From a checkpoint of a small transformer trained on Wikipedia: 14 layers.
Each number is 128 + 24 x the weight over its row's rms, rounded and kept within 0 to 255. Layers, rows and columns count from 0. The size above them is the row's rms in percent of the matrix's.

# layer 8 MLP down (transposed), 1024x256, rms 0.0907, rows 28-40, columns 0-127
size [ 38 129 122  82 114 128 104 120  63  86 109 113 118]
[[127 131 120 146 129 109 125 106 149 162 148 160 154  95 111 135 136 140 136 111 183 125 133 124 115 106 165 110 126  88 156 120 139 128 123 148 155 156 141 107 114 118 147 115 173 131 153  98 124 147 138 147 103 144 130  95  76 114 172 160 138 172 152 111 138 123 129 117 111 159 187 124 113 142 106 141 151 160  96 177 175 117 132 106 117  94 101 153 115  87  93 104 144 115 115 124 104  97 117  81 151 133 129 119 167 143 136 126 158 124 141 118 108 139 117 104 180 145 133 155 151 139 103 145 113 156 140 108]
 [134 164 154 114 115 143 110 119 134 147 142 142 150 127 134 133 113 142 150  99 159 166  91 106 152 113 129  80 167 135 174 140  92  99 106 111 154 130 135 160 142 186 115 140 138 107 108 125 146 101 138 100 139 166 120 169 140 121  94  73 139 119 160 145 112 180  94 128 107 122 131 119 146  92 127 140 117 170 129 109 159 101  84 162 123 135 126 114 108 103 118  89 122 156 172 105 133 104 140  88 103 151 132 113  74 136 143 124 111  98 148  91  99 132 138 149 116 126 102 139 133 138 146 153 129 149 180 115]
 [124 152 141 156 139 138 101 140 153 124 145 163 136  95 132 130 118 139 133 116 123 114 146 138  92 186 165 106 123 122 112 104 121 153 168 130 106 128 158 167 109 127 122 138 177 116 155 120 122 138 139  72 165 104 110 131 127 123 145 134 138 115  89 115 111  82 111 112 131 113 110 122 112 134 194 131 154 162 149 129 121  99 138 112 108 137  89  89  91 158 148 137 100 147 149 121 136 155 191 130 143 118 159  75 168 157 111 144 124 115 129 121 133 175 139 185 122 145 107  95 124 126 145 123  98 129 111  65]
 [112 126 126 122 143 155 148 148 116 126 112 123 127  99 139 136 103 136 178 138 144  70 130 120 155 115 176  95 114 112 140 108 135 108 142  86 135 145 148 147 141 125 136 130 137 150 128  99 123  98 125 141 162 115 142 111 135 167 102 137 152 109 125 145 132 108 130  97 113 174 132 147 166 129 127 124 110 168 110  97 165 110 115 163 151 102 138  85 108 115 158  87  97 133 163 132 119 138 130 108 125 150 129 121 147 146 172 156 142 105 148 183 137  88 164 155 151 148 119 161 179 127  82  89  52 131 120 132]
 [187 130 154 125 146 129 141 122 111 113 140 144  89 150 135  76  90 115 133 108 152 128  98 102 110  91 149  98 121 157 110  98 121 131 123 141  98 144 151 128  87 149 132  61 108  65 145 136 133 126  82 125 122 178  85  99 166  91 125 138 120 109 156 104  60  97 125 119 138  97 135  97 171 101  83 117 124 117  95 142 111 119 143 156 110  99 132 116 150 106 104 130 155 103 123  88 126 134 115 131 135 143 115 125 158 133 122 123 145  90 149 139 109  81 126 148 141 102 148 121  95 163 150 106  84 103 138 171]
 [105 110 128 145 111 120  90 144 154 125 105 114 132 147 153 111 119 116 131  77 153 127  78 141  94 139 109 124 112 127 165 145 136 146 136 139 107 147 137  88 178 170  92 124 126 119  61 174 136 111 140 128 173 117 170 170 161 177  74  92 119 157 146 136 133 156 101 125  97 123 114 124 102 122 128 109 136 108 122 115 125 148 109 119 132 142 138 125 167 162 113 108 133 146 118 141 143 154 129 155 124 125 112  97 119 107 125 117 114  76 143 157 137 200 165 110 157 113 132 160  83 101 120 132 129 131 117 155]
 [166 186 146 125 148 125 146  78 101 160  83 148 130  95 118 128 135 153 153 109 126 125 114 128 127 168 133 142 169  86 143 153 115 144 130 131 147 110 112 112 133  88 154 134 110 139 132 119 134 108 122 112 122 102 147 143 154 110 140 113 142 154 163  98 138 122 150 171 104 110  99 112 105 102  96 128 101  79 152 157  82 161 119  91 151 125 135 137 128 141 151 175 109 159 110 111 101 125 145 149  84 114 115 120 107 135 110 108 148  89 147 113 105 151 117 138 121 132 130 107 119 128 112 147 125 121 164 132]
 [165 110 165 176 129 149 124 157 133  94  57 118 141 130 122 125 149 154  97 157 107 145 129 136 138  87 142 164 110 135 115  88 154 112 129 101  81 145 134 103 142 136  98 113 105  99 168 112 131 174 122 155 134 147 158 111 100 130 130 133 172 130 103 149 108 119 148 156 114 112 102 144 132 117 154 133  90 123 151 111 166 107 141 162 152 131 141 157 131 132 167 151 139 136 121 107 115  79 123 101 119 104 100 154 122  56 135 110 101 170 141 167 120 143 143 122 100 130 132 131 163 136 150 108 109 103 146 105]
 [129 136 133 154 182 121 125  85 169 131 144 139  93 159 122 137  83 151 138 172 125 134 145 137  94 111 114 114 125 111 138 130 156  90 139 103 126 156 125 138 125 153  87 104 121 112 123  79 110 147 115 159 131 102 105 164 120 161 133 125 112 123  70 103 118  89  95 146 155 164 150 119 145 142 162 167 168 150 107 140 124 119 120 193 135 114 157 139 100 118 125 126 134 124 133 160 132  80 122 155 137 142 103 105 152 122 138 124 134 128 118 160 102 143 146 178 137 133 145  74 103 116 109 100 153 114 121 159]
 [ 92 128 136 133 111 133 100 157 110 145 124 125 130  92 199 169 122 142 136 101 205 168 137 121 113 106 111 106 120 106 121 169 135 115 111 133  95 171 110 173 121 145 170 101 142 111 128 133 108 150  98 147 135 125 141  82 148 121 133 151 122 138 108 179 131 106 110 128 126 113 141 151 136 115 110 117 182 102 117  92 165 149  97 123 130 126 163  93 135 144 101 114 120 141 127 159 113 120 127 110 141 104 131 139 178 140 112 123 123 111 125 123 162 146 138 121 113 160 127 148 127 121  93 129 128 148 120 185]
 [133 162 130 127 166 133 134 103 109 136 160 128 139 158 123 109 125 161 115 140 120  92 111 131  81 107 152 124 122 142 137 123 133 152  78 177 101 123 144 160 174 139 121  87 106 124 143 128 119 120  58 125 113 115 156 130 105  76 136 132 118 158 137  58 114 112 167 196 109 150 124 120 131 127 136 154 139 126 152 149 127 115  83 118 118 110 102 120 115 152 114 132 106 113 179 139 131 118 127  98 166 147 176 146 143 104 124 117 148  84 101 127 126 132 171 118 147  99 135 160 114 104 129 116 114 124 103 140]
 [120 140 141 131  99  78 102 104 162 124 143 156 131 149  99 122 104 135 107 122 111 101  94 126 110 177 114 143 110 160 140 145 151 149 112 149 160 117 160 151 139 123 155 121 141 124 130 121 172 142 127 155  74 109 113 137  91 109 100 120 137 148 146 111 136 129 133 162  94 131 106 120  93 157 103  90 117 163 131  60 109 106  93 123 136 155 128 144  97 148 103 123 101 145 129 153 160 102 132 123 186 114 123 128  79 140 150 109 130 121  88 124 150 130 169  99 111 140 137 136 127  96  89 108 149 112  95 120]
 [113 136  93 145 187 145 152 152 179 137 121 127 104 121 144 158 144 158 182 147 141 104 116 172  91 128  86 142 146 149 131 144 144 149 155 191 117 135 126  80  89  99 143 188 156 123 117  89 170 150 111 169 126 142 143 135 108 129 121 150 113 108 136 125  99 136  88 157 113 122  84 127 118 132 103 113 106 119 141  92 111 143 117 133 134 120 160 122 146  93 114 124 130 134 123 155  92 170 126 132 147 119 104 149 167 124 124 147 183 118 124  95 142 124 131 138 186 153 122 104 163 161  67 139 126 137 145 104]]
# layer 8 MLP up, 1024x256, rms 0.0996, rows 29-40, columns 0-127
size [122 118  83 112 125 106 115  74  88 107  95 113]
[[124 130 151 149 130 142 154 106 103 134 136 144 121 135 117 114 122 146  57 182 122 145 173 138 117 143 133 148 135 137 146 129 147  98 109 131 116 143 104 196 131 134  96 162 105 127 167 162 155 117 127  93 120 141 111 163 135 126 136 147 143  91 107 162 102 114 120 133 128 158 127 124 135 140  78 126 124 142 125 132 151 138 117 133 145 126 158 132 133 119 178 140 126 102 171 160 109 121 104 113 145 130 128 145 160 127 157 111 169 115 142 143 128 115 148 153 121 141  90 119 145 124  85 149 130 120 128  97]
 [170 137 105 128 157 125  96  85 136 142 124 149  98  83 111 143 130  97 151 128 123 146 145 117 101 162  94 136 139 139 138  78 160 142 105 133 143 142  89  96 108 128 116 120 124 113 128  96 183 115 158 102  93 142 148 135  98 144 121 118 106 117  89 135 139 171  89 101 121 120 140 147 129 125 147 100 109 155 102 119  70 156 114 104  82 136 143 135 116 183 148 170 125 174 142 167 119 135 129 151 159 118 123 105 157 121 142  65 146 145 130 122 131 111 142 150 121 148 128 165 127 102 140  84 139 141  87  92]
 [139  81 142 120 148 106 148 146 103 134 129 141 149 165 134 147  98 140 110 136 113 150 137 134 122 131 107 146 138 114  73  97 177 137 132 160 111 116 145 159 113 181 125 160 134 133 108 129 145 103 146 130 137 148 148 137 130 117 121 155 168 131 120 139 153 107 126 127 174 151 176 111  98 138 124 138 132 151 154 123 106 108 170 116 120 130 198 136 160 146 134 120 105 132 143 138 138  90  87 129 117 164 103 144 137 142 150 138 118 117  99 140 139 133 135 123 148 112  87 140 153 127 123 111 143 159 103 129]
 [163 136 133 151 134 128 131 117 132 141 160 123 106 157 112 113 124  75 168 138 131 123 124 118 132 156 102 137 160 141 122 151 126 141  69 132 134 130 118 147  79 164 138 120  41 102 178 174 143 125 153  94 113 139 125 123 113 124 109 123  90  97 137 131 132 136  81 142 125  59 132 106 152 146 109 125 100 141 144 104 142 142 189 156 107 127 140 149 165 149  82 119 106 151 103 121 117 123 102 117  97 157  99 124 136 141 117 126 144 118 133 130 136 121 132 143 121  92 121 101 117 129 152  99 138 108 127  92]
 [119 168 140 145 150 134 160 108  80 116 129 146 105 164 153 121 113  93 126 159 113 125 169  98 152 138 104 145 144  84 123 106  91 111 121 135  89 162  94 120 125 112 151 118 118 129 115 112  82 149 124 140 109 168 143 150 142 133 124 100 121 105 107  90 174 139  75  84 123  99 177 101 150 135 107  77 111  92  99 129  76 155 142 125 129 156 130 112 119 153 166 167 153 136 162 106 143 103 124 144 155 143 134 114 126 143 149  97 132 118  91 159 119 144 133 134  80 102 111 152 128 106 140 136 169 144 110 112]
 [127 119  92 128 165 139 124 119  95 145 131 137 112 157 124 112  75 114 121 150 101 116 136 119 104 182 115 143 116 140  65  79 174 165 151 129  82 106  77 120 124 123 117 135 143 135 162 147 111 135 148 108 156 160 145  97 136 115 131  91 161  97  91 118 109 122 145 139 140 136 130 137 154 112 107  76 102 116 131  98 102 119 149 118 114 118 132 131 111 153 125 158 140 177  92 133  97 103 112 146 131 141 103 135  91 138 150 151 133 171  97 125 156 189 134 125 122 121 123 139 148  84 104 143 130 127 107 116]
 [141 136 105 146 135 116 139 135 158 176 143 146 133 136 137 106 118 121  65 160 151 136 126  90 136 122 127 147 180  87 169 126 164 180 133 109 139 134 102  96  89 142 111 138  95 153 109 157 125 114 137 163 118 111 127 153 154 132 100  98  90 118 156 168 152 107 154 166 143 139 141  70 129  97 120 115  50 122 114  99  96 130 119 175 142 157 183 169 114 143 128 134 155 144 166  73 148 109 126 130 143 146 138 117 127 110 114 100 107 156 141 132 149 146  85 143 123 152 107 102 169 146 131 153 136  94 120 134]
 [162 154 142 103 140  72 136 123 152 106 180 146 153  96 161 144  60 124 115 128 141 144 117  89 135 127 139 155 182 147 121 147 142 155 154 154 133 137 102 121 127 164 139 146 109 104  92 147 138 108 138 130 129  86 158 102  98 107  83 126 129 158 173 121 118 121 156 117 125 135 139 135  91 111 130 113 160 147 136 109 116 123 113 121 134 132 151 107 144 166  95 150 125 114 117 142 150  74 124 145 158 137 137 117 119 105 108 104 109 139 116 116 110 124 118 111  74 138  89 129 165 123 131 102 143 114 133  96]
 [138 125 131 145 170  87 138 118 116 156 148 141 136 125 138 101 132 135 145 177  92 146 130  96 125  95 147 144 163 131 117 131 117 150 129  75  96 117 126 115 136 141 129 153  91 148 172 155 137 114 110 121 127 101 133 128 105 109  82 122  84  84 137 122 157 114 129 167 136 161 126 138 145 120 155 164 101 107 125 113 103 172 115  91 139 126 124 114 139 119 151 137 136 107 169 166 124  92  83 154 148 147 122 115 149 124 112 126 140 128  95  92 143 160 107 166 105 146 140 124 153 161 136 105 177 124  74 144]
 [113 104 109 141 172 166 123 130 143 158 137 117 154 182  85 116 122 110 134 147 139 146 163 147  92 132 106 133 132 105 105 132 164 182 105 111 153 142  62 126  78 159 127 125 135 118 130 157 139 116 113 128  84 193 146 112 135 139  92 139  95 102  75 145 136 134 103 138 134 142 151 102 108 135 115 113 131 128 112 112  97 145 102 144 119 131 127 125 118 118 125 120 124 149 128 145 164 106  87  92 164 121 137 121 109  74 107 109 147  83  97 111 136 127 149 146  86  86 159 163 132 130 149 149 140 138 118 123]
 [151 169 136 157 125 113 119 119 138 158 133 140 123  80 109  93 146 152 137 142 147 155 146 133 102 133 117 102 134 108 113 168 117 164  98 128 150 141  99 107 102 167 112 137 120 118 140 105 122 135 104  75  96 135 114 128 131 145 110 144  80 115 136 126  97  46 173 127 131 127 127  85 152 134 101 121 144 110 134 177 126 123 125 141 128 172 117 144 118 157 129 140 128 152 132 120 121 109  94 128 130 156 117  92 136 139 124  89 161 122  98 105 116 124 149 118 115 111 139 123 120 144 163 158 127 117 123 114]
 [132 142 104 135 132 118 122 136 132 122 163 138 129 146 159 168 110 100 141 119 137  97 125 114  93 125  93 136 153  88 142 143 159 128  97 172 122 139 142  74 106  73 109 146 117 119 120 161 135 138 153 161 118 107 129 122 134 149 111 125 134 135  97 104 107 127 119 162 107  82 130  95 178 145 116 156 118 135 142 140 147  85 139 129 100 147 120 177 114 178 136 163 100 121 124  80 150 106 161 114 114 111  49  93 159  85 134 124 123 110 131 146  95 170 171 116 132 129 133 105 122 130 158 113 122 112  75 114]]